Weights of a small transformer language model: width 160.
Each number is 50 + 12 x the weight over its row's rms, rounded and kept within 0 to 99. Layers, rows and columns count from 0. The size before them is the row's rms in percent of the matrix's.

# down: layer 3 MLP down (transposed), 640x160, rms 0.0523, rows 305-326, columns 0-159
# up: layer 3 MLP up, 640x160, rms 0.253, rows 306-326, columns 0-159
down305 101:51 70 48 40 53 57 47 29 43 42 53 45 37 53 43 59 66 45 60 32 53 41 49 43 34 53 34 69 56 54 51 48 27 54 37 71 44 45 42 56 42 50 45 35 47 46 45 37 68 52 56 38 76 37 46 47 49 36 48 52 32 62 32 46 40 41 69 41 49 30 59 38 55 40 49 53 37 25 69 69 47 55 63 47 39 44 53 55 47 24 53 46 64 52 20 44 39 62 59 51 45 62 65 49 55 72 35 59 41 51 32 57 47 72 38 37 75 62 54 58 29 76 79 49 61 63 43 58 57 41 61 42 43 45 43 65 63 66 42 21 49 65 43 56 70 68 59 45 39 60 62 43 61 58 41 46 49 53 40 71
up306 096:36 27 39 73 55 59 53 34 43 46 83 51 20 37 68 39 48 58 44 58 40 42 54 60 61 63 60 36 63 67 78 43 44 66 50 34 38 55 38 53 67 55 59 38 59 36 35 60 35 49 47 48 56 80 69 49 32 47 76 78 46 58 42 45 52 40 50 52 32 49 47 45 71 61 65 32 81 60 33 49 69 40 61 54 54 39 48 36 37 43 45 51 46 46 55 46 44 33 42 52 56 53 29 41 49 53 42 47 40 51 75 36 46 31 51 61 28 60 62 50 60 57 49 56 43 47 51 49 60 55 33 41 38 50 54 57 46 27 52 54 54 70 34 46 49 56 51 54 47 37 55 39 52 58 50 54 41 58 59 71
down306 091:45 56 58 40 47 50 41 76 55 35 61 64 42 61 45 53 57 53 41 39 51 31 41 62 68 49 78 44 47 34 51 41 78 35 58 72 38 52 53 56 67 52 64 41 55 50 24 67 56 43 62 53 61 44 59 39 48 69 16 39 42 50 47 45 57 46 47 42 39 37 61 48 40 34 46 35 45 45 42 46 60 73 50 44 52 49 43 74 61 45 37 62 65 69 64 60 46 29 44 28 41 32 51 40 71 42 39 43 35 40 45 55 56 59 55 73 69 66 60 59 50 45 51 26 46 44 59 32 38 50 40 53 38 44 39 35 47 51 68 44 40 64 43 51 50 83 52 45 38 56 44 62 58 69 44 57 57 36 54 74
up307 094:37 39 47 61 59 45 30 61 61 65 57 42 26 48 70 40 45 43 36 49 36 49 50 57 64 58 51 41 58 65 47 49 44 44 59 50 70 28 59 60 51 57 60 68 41 34 71 37 45 31 59 60 59 48 41 59 49 44 73 42 42 56 47 45 21 48 33 44 63 35 76 27 34 55 51 51 48 53 65 69 47 60 80 42 56 32 46 51 47 68 46 43 73 46 49 37 56 49 44 40 46 70 26 54 35 49 74 74 47 65 60 42 64 55 34 34 45 41 41 56 57 57 42 50 70 68 59 57 38 36 42 47 49 64 68 44 55 37 43 40 45 39 43 51 73 35 34 44 56 58 38 49 44 42 42 35 44 60 77 54
down307 093:37 59 61 34 54 54 50 67 59 43 65 44 48 49 40 57 51 45 54 39 53 63 46 49 55 38 48 49 41 51 38 34 48 45 36 30 74 57 56 43 44 43 57 20 47 62 55 68 52 37 29 52 59 50 47 46 46 43 51 50 41 42 51 47 47 36 65 40 66 39 61 48 57 34 26 66 48 56 48 53 52 77 48 34 49 50 51 45 72 51 53 40 54 71 44 71 46 62 47 52 42 47 35 57 62 58 71 31 45 72 40 69 54 51 39 62 26 51 71 65 67 48 43 52 61 66 35 26 55 65 40 73 31 55 21 45 49 56 23 46 51 67 44 34 65 48 54 62 56 61 23 66 33 49 55 49 49 37 77 35
up308 108:56 36 40 60 68 42 52 52 54 57 59 61 36 45 51 53 54 42 60 43 38 38 58 47 44 54 47 44 25 40 35 64 55 35 51 49 51 31 49 49 53 70 59 55 41 46 65 24 53 71 45 14 61 39 55 66 57 52 51 54 54 45 55 59 52 53 69 57 52 43 40 75 48 63 41 46 25 49 80 57 46 32 49 62 63 73 47 55 63 71 70 58 56 40 43 46 55 63 41 79 54 47 37 46 45 69 47 49 74 48 39 60 64 37 54 44 43 31 43 60 47 37 61 51 46 55 28 71 51 38 40 27 47 62 39 48 53 79 48 58 64 55 46 43 38 57 47 49 54 35 65 19 33 41 39 51 28 50 50 39
down308 103:51 55 35 52 32 42 66 48 44 34 81 56 73 53 50 45 59 50 44 58 55 51 57 49 49 61 61 48 27 49 61 49 47 36 45 38 83 58 57 49 48 57 85 55 50 32 63 63 56 60 37 37 36 49 66 45 64 46 43 39 36 50 49 40 41 83 61 42 54 47 34 52 49 40 52 34 55 48 38 53 43 66 51 37 57 58 42 62 67 45 72 35 65 39 45 63 31 73 29 49 37 55 52 61 48 24 50 40 69 49 43 48 57 47 26 41 63 49 39 75 36 51 52 47 71 49 37 65 43 40 50 51 45 46 51 42 55 67 59 59 64 43 43 28 43 46 26 47 29 41 49 39 50 55 62 48 72 62 62 35
up309 141:47 44 56 63 33 46 49 52 50 47 40 60 23 50 46 48 65 62 56 54 36 64 39 60 53 55 46 31 72 45 52 64 46 63 56 40 42 41 53 42 52 52 56 53 36 53 50 63 56 59 73 28 58 54 53 48 43 63 53 36 66 47 55 52 54 47 70 44 34 45 22 43 61 61 61 38 70 45 43 25 29 64 44 76 45 45 28 31 43 65 36 32 49 32 47 60 67 40 72 65 53 41 47 86 55 56 57 42 56 61 49 47 37 51 44 46 60 53 65 34 36 49 33 52 32 46 39 50 51 55 60 48 59 70 54 50 68 53 71 58 13 65 49 46 68 57 36 51 42 57 43 64 40 60 41 32 60 42 64 30
down309 119:56 50 52 54 34 62 35 61 77 49 51 57 45 34 47 43 55 70 51 54 38 55 56 49 64 63 60 42 48 65 61 46 46 49 63 37 57 40 39 12 52 50 59 55 36 53 57 66 43 67 63 34 46 41 24 57 51 62 43 47 57 47 52 45 33 52 38 30 54 56 48 44 52 50 80 45 55 47 42 52 61 42 43 47 33 58 35 43 41 55 41 35 54 42 59 60 70 45 66 51 38 42 71 61 61 61 28 53 55 17 61 41 40 43 69 44 46 28 50 44 46 15 42 56 49 42 64 34 66 70 33 43 69 55 66 60 60 49 59 46 40 37 55 37 60 72 36 51 61 56 64 63 59 62 38 27 61 61 55 38
up310 107:50 57 64 44 43 58 42 44 57 59 31 40 48 65 40 59 36 42 62 54 57 44 35 71 52 43 25 56 51 46 53 46 56 54 56 72 65 57 65 56 28 50 54 62 51 40 55 64 57 52 54 36 39 55 45 51 54 46 42 39 48 49 39 48 48 38 37 45 34 61 24 47 57 30 63 46 58 54 26 65 55 64 33 47 44 46 79 80 49 54 48 38 44 23 29 47 48 30 57 45 35 64 57 51 56 30 36 62 46 30 77 56 40 72 55 53 38 72 29 25 28 35 67 37 49 59 42 54 26 51 61 44 60 65 60 44 58 48 62 39 51 46 68 51 65 52 67 63 54 68 61 54 52 62 44 47 37 57 54 64
down310 112:72 61 41 82 49 38 64 47 33 47 40 60 43 43 40 51 18 64 59 64 42 60 67 45 45 47 52 40 76 51 78 32 43 36 52 54 67 55 56 44 50 61 48 53 37 64 58 54 41 67 51 53 58 38 56 56 58 46 74 48 36 41 44 51 60 64 71 57 53 61 50 33 72 66 28 31 59 41 41 68 39 36 53 57 65 46 52 60 50 44 42 73 50 36 49 35 47 32 29 34 45 63 47 44 50 39 62 51 47 48 16 47 57 51 55 18 44 55 71 43 63 29 42 47 48 49 42 47 54 65 25 47 62 52 63 50 47 47 69 46 60 46 37 47 53 67 50 64 54 53 43 55 39 41 53 57 41 50 33 49
up311 108:56 32 70 72 50 29 47 59 57 35 78 32 32 41 49 49 49 72 63 41 44 26 45 59 52 37 52 52 60 42 48 40 54 60 42 45 30 39 51 35 40 58 57 51 52 39 51 63 34 47 53 35 51 56 45 68 65 44 63 45 36 66 54 46 67 37 45 65 48 42 49 47 40 71 42 54 41 51 49 35 44 41 37 50 55 33 52 40 45 52 61 68 63 63 62 51 70 63 37 60 66 28 48 52 40 51 49 63 36 28 52 46 44 39 35 37 47 55 57 60 45 56 27 57 56 60 46 40 19 81 45 38 67 60 67 62 78 33 47 48 60 65 31 54 51 31 57 49 40 73 52 47 58 49 48 52 53 72 65 52
down311 115:40 40 67 48 52 36 46 46 52 44 51 53 18 70 56 30 46 77 33 49 65 40 44 34 59 69 45 48 48 64 68 38 61 56 72 53 30 39 61 30 42 38 37 63 31 32 56 52 54 31 56 38 63 46 45 52 73 53 51 63 69 39 50 70 50 47 67 73 30 53 50 51 52 52 49 48 46 36 65 46 54 70 44 65 64 53 57 45 51 28 38 40 48 38 56 59 34 50 40 33 54 38 54 52 46 43 57 62 53 83 62 41 61 51 54 26 39 28 61 34 51 66 55 57 44 66 55 30 45 37 54 63 64 38 38 55 56 39 51 32 61 58 63 54 54 40 55 42 47 65 49 46 69 50 63 28 46 50 40 68
up312 108:88 38 52 34 59 35 37 78 55 58 66 36 60 47 53 56 37 56 35 71 19 52 66 53 66 64 46 55 47 25 64 36 54 35 56 51 72 52 60 35 71 37 46 56 52 23 44 51 52 59 42 60 33 48 39 70 44 40 26 42 66 56 40 58 38 33 21 42 50 39 50 44 55 49 51 63 57 43 58 47 59 71 30 49 51 47 60 46 68 59 45 44 59 48 50 36 45 31 44 48 57 39 47 44 59 43 54 53 66 64 70 39 37 42 37 41 51 45 31 50 51 42 64 43 37 44 59 78 48 53 56 71 59 49 55 64 49 57 44 40 63 40 35 43 43 43 51 59 52 54 48 30 63 69 51 52 58 50 44 67
down312 115:74 55 50 48 61 40 44 53 55 42 40 36 65 64 54 50 36 35 33 37 54 35 75 38 43 36 36 52 35 34 40 62 33 46 38 58 45 45 67 62 73 62 46 44 29 32 70 77 59 68 58 49 69 46 47 63 45 51 48 75 34 52 36 38 77 46 44 45 44 51 49 45 53 52 40 51 46 52 48 34 49 66 44 74 49 55 38 49 72 44 59 60 36 55 34 46 21 32 56 57 52 56 42 32 45 50 74 60 41 76 58 56 49 58 44 64 54 56 36 55 54 61 59 54 64 62 40 46 45 43 63 43 40 29 43 49 48 63 44 21 36 79 43 58 41 41 45 65 61 46 57 40 53 62 41 55 51 67 43 56
up313 099:34 40 65 61 51 57 30 58 41 64 54 52 54 50 60 47 52 51 60 63 36 32 38 48 55 36 36 58 59 49 53 58 41 53 23 52 45 61 61 57 41 31 41 61 43 68 50 30 54 68 43 55 53 48 60 41 56 42 41 61 55 53 69 52 32 26 50 56 55 57 69 69 52 65 55 80 43 44 42 47 52 16 57 50 61 44 38 44 43 51 65 46 56 68 24 52 40 51 52 35 34 50 50 51 62 36 54 64 49 60 78 54 62 24 43 63 70 56 59 68 43 40 55 42 54 58 47 50 45 49 63 49 48 53 41 24 42 75 45 47 32 48 30 29 63 57 45 25 47 67 27 69 62 41 46 65 40 60 37 63
down313 093:30 59 48 50 53 57 59 57 45 28 39 56 34 37 60 50 56 60 50 34 79 58 67 35 35 37 63 48 41 54 46 53 53 67 61 54 51 70 23 29 53 31 55 59 51 64 59 58 50 42 55 48 38 43 47 46 59 41 56 62 43 29 40 54 42 62 62 40 53 50 62 35 34 49 44 29 35 59 67 30 47 53 68 50 67 53 34 63 53 29 48 60 50 40 51 45 52 47 58 51 49 77 57 31 61 54 62 57 33 55 49 68 55 23 49 52 46 49 56 54 29 48 75 45 49 35 19 41 67 46 47 80 47 35 46 40 29 61 77 53 48 43 47 59 52 42 63 59 45 60 59 44 55 72 48 44 40 54 57 74
up314 105:58 38 43 35 55 61 51 63 54 55 54 44 35 42 53 34 52 60 31 49 52 60 53 59 23 57 41 73 52 74 30 71 37 42 54 55 64 54 49 41 35 40 51 51 51 47 46 34 67 51 54 42 47 55 55 43 87 62 55 36 47 50 55 65 35 51 48 52 35 43 45 46 63 49 65 36 41 66 50 72 56 30 54 29 56 47 49 61 54 69 32 59 56 50 58 67 39 54 66 46 50 36 38 39 69 62 86 40 42 59 53 51 68 59 58 41 41 57 74 49 47 29 65 45 37 57 59 43 54 42 44 21 54 47 48 48 37 40 23 53 34 44 34 49 54 42 52 50 54 33 27 68 62 38 47 61 48 50 50 79
down314 103:65 49 56 38 40 61 24 58 44 62 65 47 37 44 63 42 63 70 38 51 63 80 67 48 51 39 45 26 64 53 58 51 34 40 48 51 59 70 32 31 55 43 48 38 42 71 51 48 43 51 59 47 38 62 51 40 81 53 53 37 43 60 27 46 60 55 54 35 59 57 37 54 44 50 47 71 46 58 59 40 48 41 52 59 70 43 60 57 57 47 36 36 36 45 33 65 29 40 48 53 69 59 44 63 40 48 57 47 51 65 47 46 66 62 38 44 44 65 50 64 52 28 52 32 33 33 48 57 67 55 31 62 38 44 32 49 68 53 37 64 42 77 51 30 47 48 58 72 56 44 34 39 55 32 52 42 70 48 36 69
up315 106:56 39 42 51 47 35 37 59 45 48 55 51 45 33 73 42 55 65 49 52 56 73 73 56 36 36 45 44 70 64 51 48 40 48 48 25 60 64 36 24 31 63 44 61 45 34 67 52 54 60 67 62 21 54 52 53 58 34 66 36 44 50 31 44 39 59 60 67 62 36 23 52 35 44 33 59 50 66 52 47 40 65 37 51 58 44 48 38 47 57 41 36 28 62 57 46 51 57 62 32 62 51 38 62 56 62 40 66 30 45 29 65 49 55 53 54 38 55 38 54 41 77 58 55 57 57 33 67 51 58 60 41 34 47 54 58 61 45 64 83 56 44 63 47 43 48 53 17 48 46 60 48 59 48 60 57 30 50 57 51
down315 099:78 37 60 67 48 57 48 47 57 62 49 61 52 63 25 54 47 58 56 57 45 41 46 45 39 47 81 60 36 45 51 60 46 45 41 61 44 42 58 45 62 54 48 59 32 42 48 54 53 37 59 49 46 54 58 50 43 62 35 53 75 64 32 53 60 49 39 25 52 54 46 67 48 49 40 21 31 64 61 46 34 49 32 49 53 63 28 46 52 48 68 76 52 57 34 53 57 41 45 32 64 34 59 20 55 60 57 47 63 52 35 54 77 54 58 70 44 51 30 49 40 48 61 44 30 53 35 46 48 36 39 42 58 34 46 51 44 58 37 60 73 61 59 47 65 47 73 41 81 32 62 49 50 43 34 33 50 31 44 53
up316 106:47 32 52 33 42 42 61 54 61 60 45 54 81 55 49 53 49 50 56 44 35 03 52 51 44 42 55 51 42 43 56 48 39 67 54 63 54 31 32 81 46 54 53 57 51 66 50 40 67 56 77 34 39 54 47 49 55 52 38 28 55 50 62 51 64 77 70 36 49 32 53 51 39 56 29 60 70 69 48 38 78 65 47 46 70 48 66 64 38 48 46 53 44 46 32 46 47 68 54 60 52 56 48 40 38 50 59 49 28 54 57 70 41 37 42 47 61 65 45 70 56 29 72 76 45 41 52 42 54 28 45 49 45 54 41 61 55 53 50 50 48 32 40 30 46 42 51 41 42 52 52 50 47 38 34 56 48 53 58 36
down316 099:48 52 61 29 51 68 51 41 41 65 57 48 63 50 62 52 54 51 47 26 34 30 30 42 57 38 50 32 63 49 45 76 49 51 40 51 47 35 84 40 45 45 50 30 41 49 80 65 51 32 34 30 38 41 59 43 48 39 52 55 50 45 46 48 55 43 38 41 52 52 49 31 16 55 67 55 48 52 57 57 34 52 36 36 32 56 67 45 68 60 55 45 65 56 72 45 31 53 67 40 58 62 59 59 62 45 33 46 55 28 60 33 40 43 46 56 71 73 53 51 54 60 63 70 30 46 48 48 53 59 43 49 60 58 56 59 38 81 46 41 43 43 53 48 55 53 53 36 63 56 53 61 29 30 54 64 63 47 63 62
up317 095:44 28 38 32 50 30 80 55 46 58 34 50 63 51 56 51 44 50 63 71 41 29 54 58 57 70 56 64 58 40 39 69 61 38 54 49 69 65 39 26 49 67 44 48 29 34 54 62 52 58 45 46 35 75 56 59 56 44 59 70 46 43 26 44 40 45 42 56 64 52 43 42 56 47 70 35 54 49 64 64 51 44 50 45 62 65 53 53 30 72 61 62 60 30 50 60 62 47 35 74 53 40 67 30 53 68 55 68 49 41 24 74 29 42 29 59 52 59 42 51 47 49 47 40 66 31 29 45 56 51 36 55 76 34 54 30 35 49 41 52 54 57 43 54 38 56 41 37 49 49 47 54 46 56 52 52 58 50 46 56
down317 092:55 53 52 38 65 41 47 67 61 42 51 32 49 57 53 34 44 55 69 53 50 30 30 39 42 46 77 29 59 67 62 64 56 75 40 37 47 45 09 58 35 51 45 22 50 55 45 77 63 61 40 49 52 65 54 57 61 39 69 91 37 35 50 52 51 61 43 64 48 52 33 65 50 51 53 47 36 65 53 51 56 60 41 49 59 53 31 39 31 76 57 41 54 46 51 61 66 47 49 48 49 53 49 61 52 57 58 59 51 55 48 48 34 47 41 62 37 49 37 39 42 62 43 40 45 41 45 56 57 52 51 42 57 31 65 54 53 61 55 49 46 66 58 44 36 57 25 41 43 46 26 76 68 26 51 44 45 38 55 55
up318 094:55 53 47 54 48 48 44 59 47 54 59 64 41 33 63 57 54 65 62 47 43 41 53 32 45 33 46 56 41 54 41 53 69 39 52 48 50 36 46 22 38 30 59 36 72 40 54 40 32 52 60 45 62 60 63 52 43 54 64 56 43 46 71 66 41 47 70 34 53 55 69 36 57 52 58 37 61 60 61 24 20 35 61 49 44 49 55 50 41 58 62 53 56 53 50 59 52 56 28 38 52 32 46 42 70 34 64 34 69 39 62 48 37 31 40 59 66 46 32 58 47 38 32 36 57 52 56 47 44 68 61 53 61 73 33 61 41 40 81 59 65 33 46 47 54 58 20 31 53 54 56 80 65 44 52 44 51 38 70 51
down318 086:49 48 69 45 36 57 68 56 54 46 53 54 48 56 45 45 59 41 51 44 53 65 53 23 80 45 45 48 38 82 52 77 44 63 60 54 72 64 37 51 56 58 54 43 46 71 64 47 61 39 61 67 47 37 51 47 63 45 37 38 51 74 51 34 55 65 42 72 41 42 42 63 51 52 68 32 47 35 41 37 50 78 59 34 55 64 36 41 56 55 55 48 26 67 45 54 26 45 54 43 56 51 53 47 21 46 31 49 48 34 40 51 58 42 59 40 36 44 38 53 55 48 60 19 74 53 40 36 56 57 52 58 66 29 62 37 43 45 65 54 54 40 55 56 52 50 52 44 49 19 60 54 59 47 50 31 36 49 65 57
up319 105:35 44 53 74 63 56 55 46 62 53 44 58 36 49 40 42 34 53 41 47 43 37 33 58 20 35 38 36 61 57 44 78 62 62 64 48 60 37 44 45 56 45 43 47 54 57 42 42 51 61 64 47 65 55 41 57 61 74 50 43 41 27 53 49 35 55 67 65 36 23 47 47 40 32 53 30 48 30 51 48 57 32 37 62 54 41 68 56 58 63 62 53 53 59 47 42 40 43 48 58 51 39 45 43 52 81 57 52 63 30 48 60 67 26 41 63 49 58 41 23 52 65 53 47 58 63 58 72 24 58 71 24 49 67 56 34 39 35 48 70 43 54 48 49 45 52 64 46 63 79 55 43 39 57 45 55 61 50 55 39
down319 104:40 48 60 65 63 38 33 37 34 42 38 41 50 44 49 49 58 43 22 67 60 48 75 66 34 50 58 48 49 55 73 72 52 49 47 58 52 65 69 63 56 55 49 45 52 55 66 43 45 52 39 47 53 25 60 55 63 35 36 66 46 52 29 56 62 58 39 76 41 55 63 49 41 29 46 59 50 59 50 72 70 57 67 25 52 39 39 49 65 55 66 52 46 73 48 53 51 26 19 53 37 48 39 50 53 32 51 37 69 39 46 56 51 54 44 40 73 47 38 49 57 52 55 34 48 70 42 64 37 58 38 44 44 47 70 45 52 60 47 54 30 54 53 44 41 42 48 31 56 56 57 37 59 58 74 47 20 59 30 47
up320 106:43 67 51 69 45 48 49 40 53 65 63 63 47 49 68 41 33 60 72 42 54 37 48 31 65 45 62 70 64 47 63 28 43 60 30 63 56 25 55 52 48 55 51 51 39 34 61 53 37 42 56 45 57 67 50 46 65 60 45 54 41 57 41 55 50 48 21 33 58 57 63 26 40 57 70 44 59 36 56 48 46 51 35 60 74 70 30 43 60 34 59 59 33 38 46 29 49 28 49 53 27 45 49 15 68 53 60 62 41 55 61 41 60 49 50 44 38 44 66 54 61 53 47 42 63 62 54 80 18 51 51 68 59 50 46 50 46 37 30 51 47 44 42 53 53 54 61 50 53 65 35 55 37 38 51 46 51 64 39 68
down320 103:44 56 50 54 52 66 37 54 39 54 70 59 47 24 53 34 71 18 51 65 55 37 38 51 72 54 72 42 62 57 70 46 55 46 49 64 51 41 64 68 45 46 52 39 33 25 52 48 52 46 22 62 75 45 40 33 53 31 41 56 45 57 43 47 53 55 39 58 55 60 49 58 44 62 47 67 53 52 53 57 55 54 64 68 55 39 49 43 38 41 48 34 51 73 15 43 62 46 47 54 29 48 41 54 69 44 50 42 55 51 56 51 64 65 54 58 50 54 61 51 50 58 53 55 53 36 46 57 34 41 43 41 68 45 31 65 11 66 34 64 34 48 45 50 73 60 49 62 46 30 34 43 47 45 72 46 39 60 33 57
up321 098:44 52 63 42 43 24 56 34 61 65 49 71 56 64 48 44 60 43 17 43 43 54 68 47 38 34 34 49 45 52 39 35 63 51 43 60 29 45 40 48 43 40 43 39 67 42 75 31 51 53 38 77 55 40 54 52 62 56 35 52 75 49 57 39 54 47 51 46 61 45 81 44 71 39 67 31 58 64 48 55 41 43 57 60 57 63 51 40 47 64 44 37 54 37 39 57 73 38 51 61 30 68 72 54 55 52 78 58 37 44 68 60 57 53 58 45 53 38 43 48 46 37 53 74 49 37 52 53 51 34 70 40 48 59 25 73 68 63 45 40 65 40 44 42 44 38 41 36 48 57 48 46 57 53 57 48 57 43 33 35
down321 108:42 62 67 35 35 50 35 46 71 51 45 57 55 56 41 65 54 52 34 49 38 32 65 52 50 52 58 51 34 63 49 35 51 59 48 53 36 28 51 62 45 43 29 53 51 37 52 43 36 42 51 60 53 64 55 75 73 78 46 41 57 43 67 57 47 66 63 60 35 31 64 38 44 46 48 37 60 64 63 61 27 40 44 48 63 73 43 41 46 78 38 28 43 29 42 43 57 74 43 49 53 63 72 46 41 33 56 48 45 45 47 50 54 55 77 27 54 41 52 29 64 47 58 66 62 56 54 65 49 14 60 52 47 44 45 53 48 44 40 52 43 54 64 60 62 45 50 52 34 65 58 51 40 49 24 54 34 36 60 51
up322 099:63 38 76 71 54 34 43 57 43 58 54 45 65 44 60 51 29 42 59 40 64 55 42 62 34 39 29 50 53 45 82 53 64 55 52 51 37 52 53 32 37 62 55 61 73 48 59 23 38 51 57 40 43 52 30 57 44 64 40 43 53 31 53 45 67 54 49 69 41 44 36 53 30 69 41 49 38 41 38 42 53 57 61 69 63 68 32 57 69 34 23 55 49 60 47 52 53 47 41 55 67 51 48 28 65 35 66 70 52 51 45 74 48 36 48 58 74 38 42 36 46 47 37 48 58 37 19 45 60 61 43 57 44 52 43 55 72 36 57 40 47 60 36 63 55 47 58 47 46 47 62 52 61 54 58 45 54 26 65 38
down322 097:54 67 32 56 46 47 52 43 50 49 51 70 24 53 38 42 61 39 69 50 48 51 41 52 45 54 52 38 30 61 45 55 65 72 49 51 74 63 43 59 45 48 55 49 44 65 50 42 61 34 33 64 43 59 30 32 50 41 45 36 54 45 46 43 56 55 71 65 44 66 57 58 57 61 58 48 69 42 43 29 52 50 53 43 46 30 49 54 79 30 46 51 42 36 36 50 47 71 39 63 52 68 62 57 57 51 51 46 37 45 66 34 58 51 72 54 50 40 66 48 40 62 35 59 71 48 28 54 59 35 67 48 38 45 45 39 64 49 56 54 75 32 46 46 31 56 44 49 21 62 56 12 28 65 57 45 51 71 42 40
up323 087:71 61 60 35 64 42 34 47 54 68 52 52 68 67 66 50 57 44 63 41 53 50 67 43 50 65 60 39 62 45 72 48 49 49 66 32 45 46 37 35 36 40 42 48 51 67 37 45 46 67 49 48 60 67 46 61 36 38 49 39 57 48 40 61 30 59 45 62 32 58 30 36 59 55 39 63 36 49 72 37 32 71 42 54 52 48 61 46 53 51 34 38 55 84 41 46 59 44 44 61 51 29 46 42 58 44 68 36 65 50 50 70 42 76 54 64 40 35 43 64 78 54 63 62 66 49 54 60 40 25 41 24 47 40 43 32 41 43 43 55 44 42 52 36 34 41 54 38 65 53 47 72 55 45 58 42 38 39 71 46
down323 090:56 43 47 43 59 50 55 58 45 55 60 66 57 38 52 33 59 61 58 31 48 43 48 41 67 46 55 36 76 48 58 59 58 56 55 47 50 63 40 65 52 50 51 56 23 39 33 50 65 51 73 67 45 63 30 47 44 64 31 44 67 47 53 54 44 63 41 36 48 41 35 44 73 48 59 48 48 36 61 71 56 55 32 63 43 33 41 71 42 22 42 50 62 61 47 44 51 29 21 38 50 41 54 54 50 64 55 26 57 50 69 46 52 51 49 34 33 49 43 41 48 54 57 54 41 38 48 51 62 37 55 39 42 68 51 26 25 64 28 52 49 59 53 36 60 35 46 70 21 57 70 54 56 84 43 59 57 59 33 49
up324 102:67 33 59 37 55 47 35 44 35 48 57 65 40 66 61 67 44 50 36 62 51 29 59 71 59 60 33 57 61 65 61 46 37 57 50 38 40 44 65 40 46 54 52 61 59 32 57 33 32 38 66 24 44 50 58 49 62 54 29 66 58 61 61 60 51 56 55 56 27 61 47 45 27 55 32 34 56 51 52 38 46 38 79 35 30 31 41 57 45 53 58 53 49 75 37 42 47 43 66 23 73 57 71 54 36 52 54 67 43 55 49 48 50 63 51 74 24 45 52 57 52 48 44 59 49 57 64 59 61 56 45 40 31 52 42 63 50 67 48 60 48 44 56 38 42 68 50 47 66 35 36 64 47 56 36 48 74 53 32 40
down324 103:37 45 60 50 55 58 57 52 62 22 67 62 39 57 37 61 58 34 57 56 40 51 62 48 43 41 39 50 59 47 54 42 38 80 57 18 42 40 59 49 20 57 59 53 41 43 49 43 44 62 78 66 39 51 50 52 50 52 55 41 57 59 36 52 56 54 59 38 26 63 57 47 23 49 24 43 36 61 66 39 61 53 79 45 46 36 33 41 48 53 50 51 59 54 53 46 51 58 30 60 54 67 61 38 54 58 30 44 55 30 42 38 55 52 56 38 58 30 58 83 74 39 62 61 59 62 75 45 60 45 54 46 48 41 44 38 75 50 25 45 57 59 49 42 70 39 63 43 53 50 50 47 44 37 62 38 57 44 48 65
up325 090:58 50 84 46 32 43 40 56 58 51 62 69 54 47 55 44 39 43 62 62 48 65 28 54 61 29 68 32 35 70 53 52 51 58 44 43 51 37 36 75 50 58 64 29 67 44 74 55 52 48 48 50 55 31 55 41 60 57 58 46 47 58 46 79 38 43 43 66 57 40 30 58 59 67 63 42 73 29 70 65 43 31 43 40 48 42 65 49 45 65 44 47 39 40 45 60 73 56 35 53 46 37 38 54 34 59 51 57 55 65 45 61 57 60 41 48 64 44 45 68 40 63 46 41 52 44 54 65 44 39 48 47 34 55 48 51 43 59 57 50 31 71 26 59 44 41 57 43 67 60 33 27 61 27 39 35 30 45 38 53
down325 091:58 48 49 45 44 53 57 45 32 68 43 28 65 48 47 66 32 40 33 50 62 55 51 52 52 47 54 28 33 58 56 50 61 76 20 43 70 37 53 54 65 47 46 51 61 48 60 77 47 59 43 52 48 53 43 45 38 44 46 41 52 43 63 64 48 46 72 40 43 74 57 71 68 61 40 48 65 41 59 74 45 49 61 24 33 34 59 69 63 63 47 56 59 41 33 53 51 53 37 26 39 33 48 45 37 49 74 56 54 24 43 49 53 47 31 61 76 46 51 62 62 55 55 50 43 37 58 40 49 50 67 53 38 41 33 47 57 34 57 50 36 25 60 49 68 46 64 59 53 50 38 31 53 66 32 68 50 48 37 49
up326 098:48 35 50 57 63 47 58 42 24 44 50 48 40 41 41 61 51 59 39 47 20 40 38 56 51 59 49 44 59 66 46 24 50 43 45 35 47 55 54 44 58 48 43 36 74 55 52 50 60 64 50 53 54 29 61 44 24 44 67 54 66 52 48 37 31 68 62 59 44 55 45 67 47 49 50 47 73 21 62 50 46 36 65 50 55 60 52 56 43 61 49 52 59 35 60 56 46 74 38 41 80 46 51 54 24 45 63 30 60 50 50 58 42 48 59 36 70 34 42 53 51 31 52 69 56 42 45 46 60 57 55 35 50 32 52 48 57 57 51 43 58 69 55 64 40 25 62 26 52 40 73 67 60 68 42 73 72 23 46 50
down326 104:48 51 56 44 51 32 46 50 75 45 51 54 48 66 41 52 44 35 60 33 35 45 70 57 74 37 47 49 47 30 57 48 52 46 44 48 38 37 51 49 65 48 72 34 44 33 50 40 75 57 46 47 59 46 51 44 47 32 45 48 59 59 38 38 42 27 40 56 49 35 38 37 59 55 52 58 22 46 51 50 51 57 75 46 56 47 62 55 34 30 61 66 38 56 29 45 55 51 59 44 35 56 31 44 60 53 42 66 70 71 65 53 43 53 28 35 67 62 47 57 68 52 64 46 49 58 20 55 86 24 46 48 38 79 60 39 42 46 57 66 66 49 52 50 67 38 49 73 53 55 38 50 70 44 42 57 58 54 53 44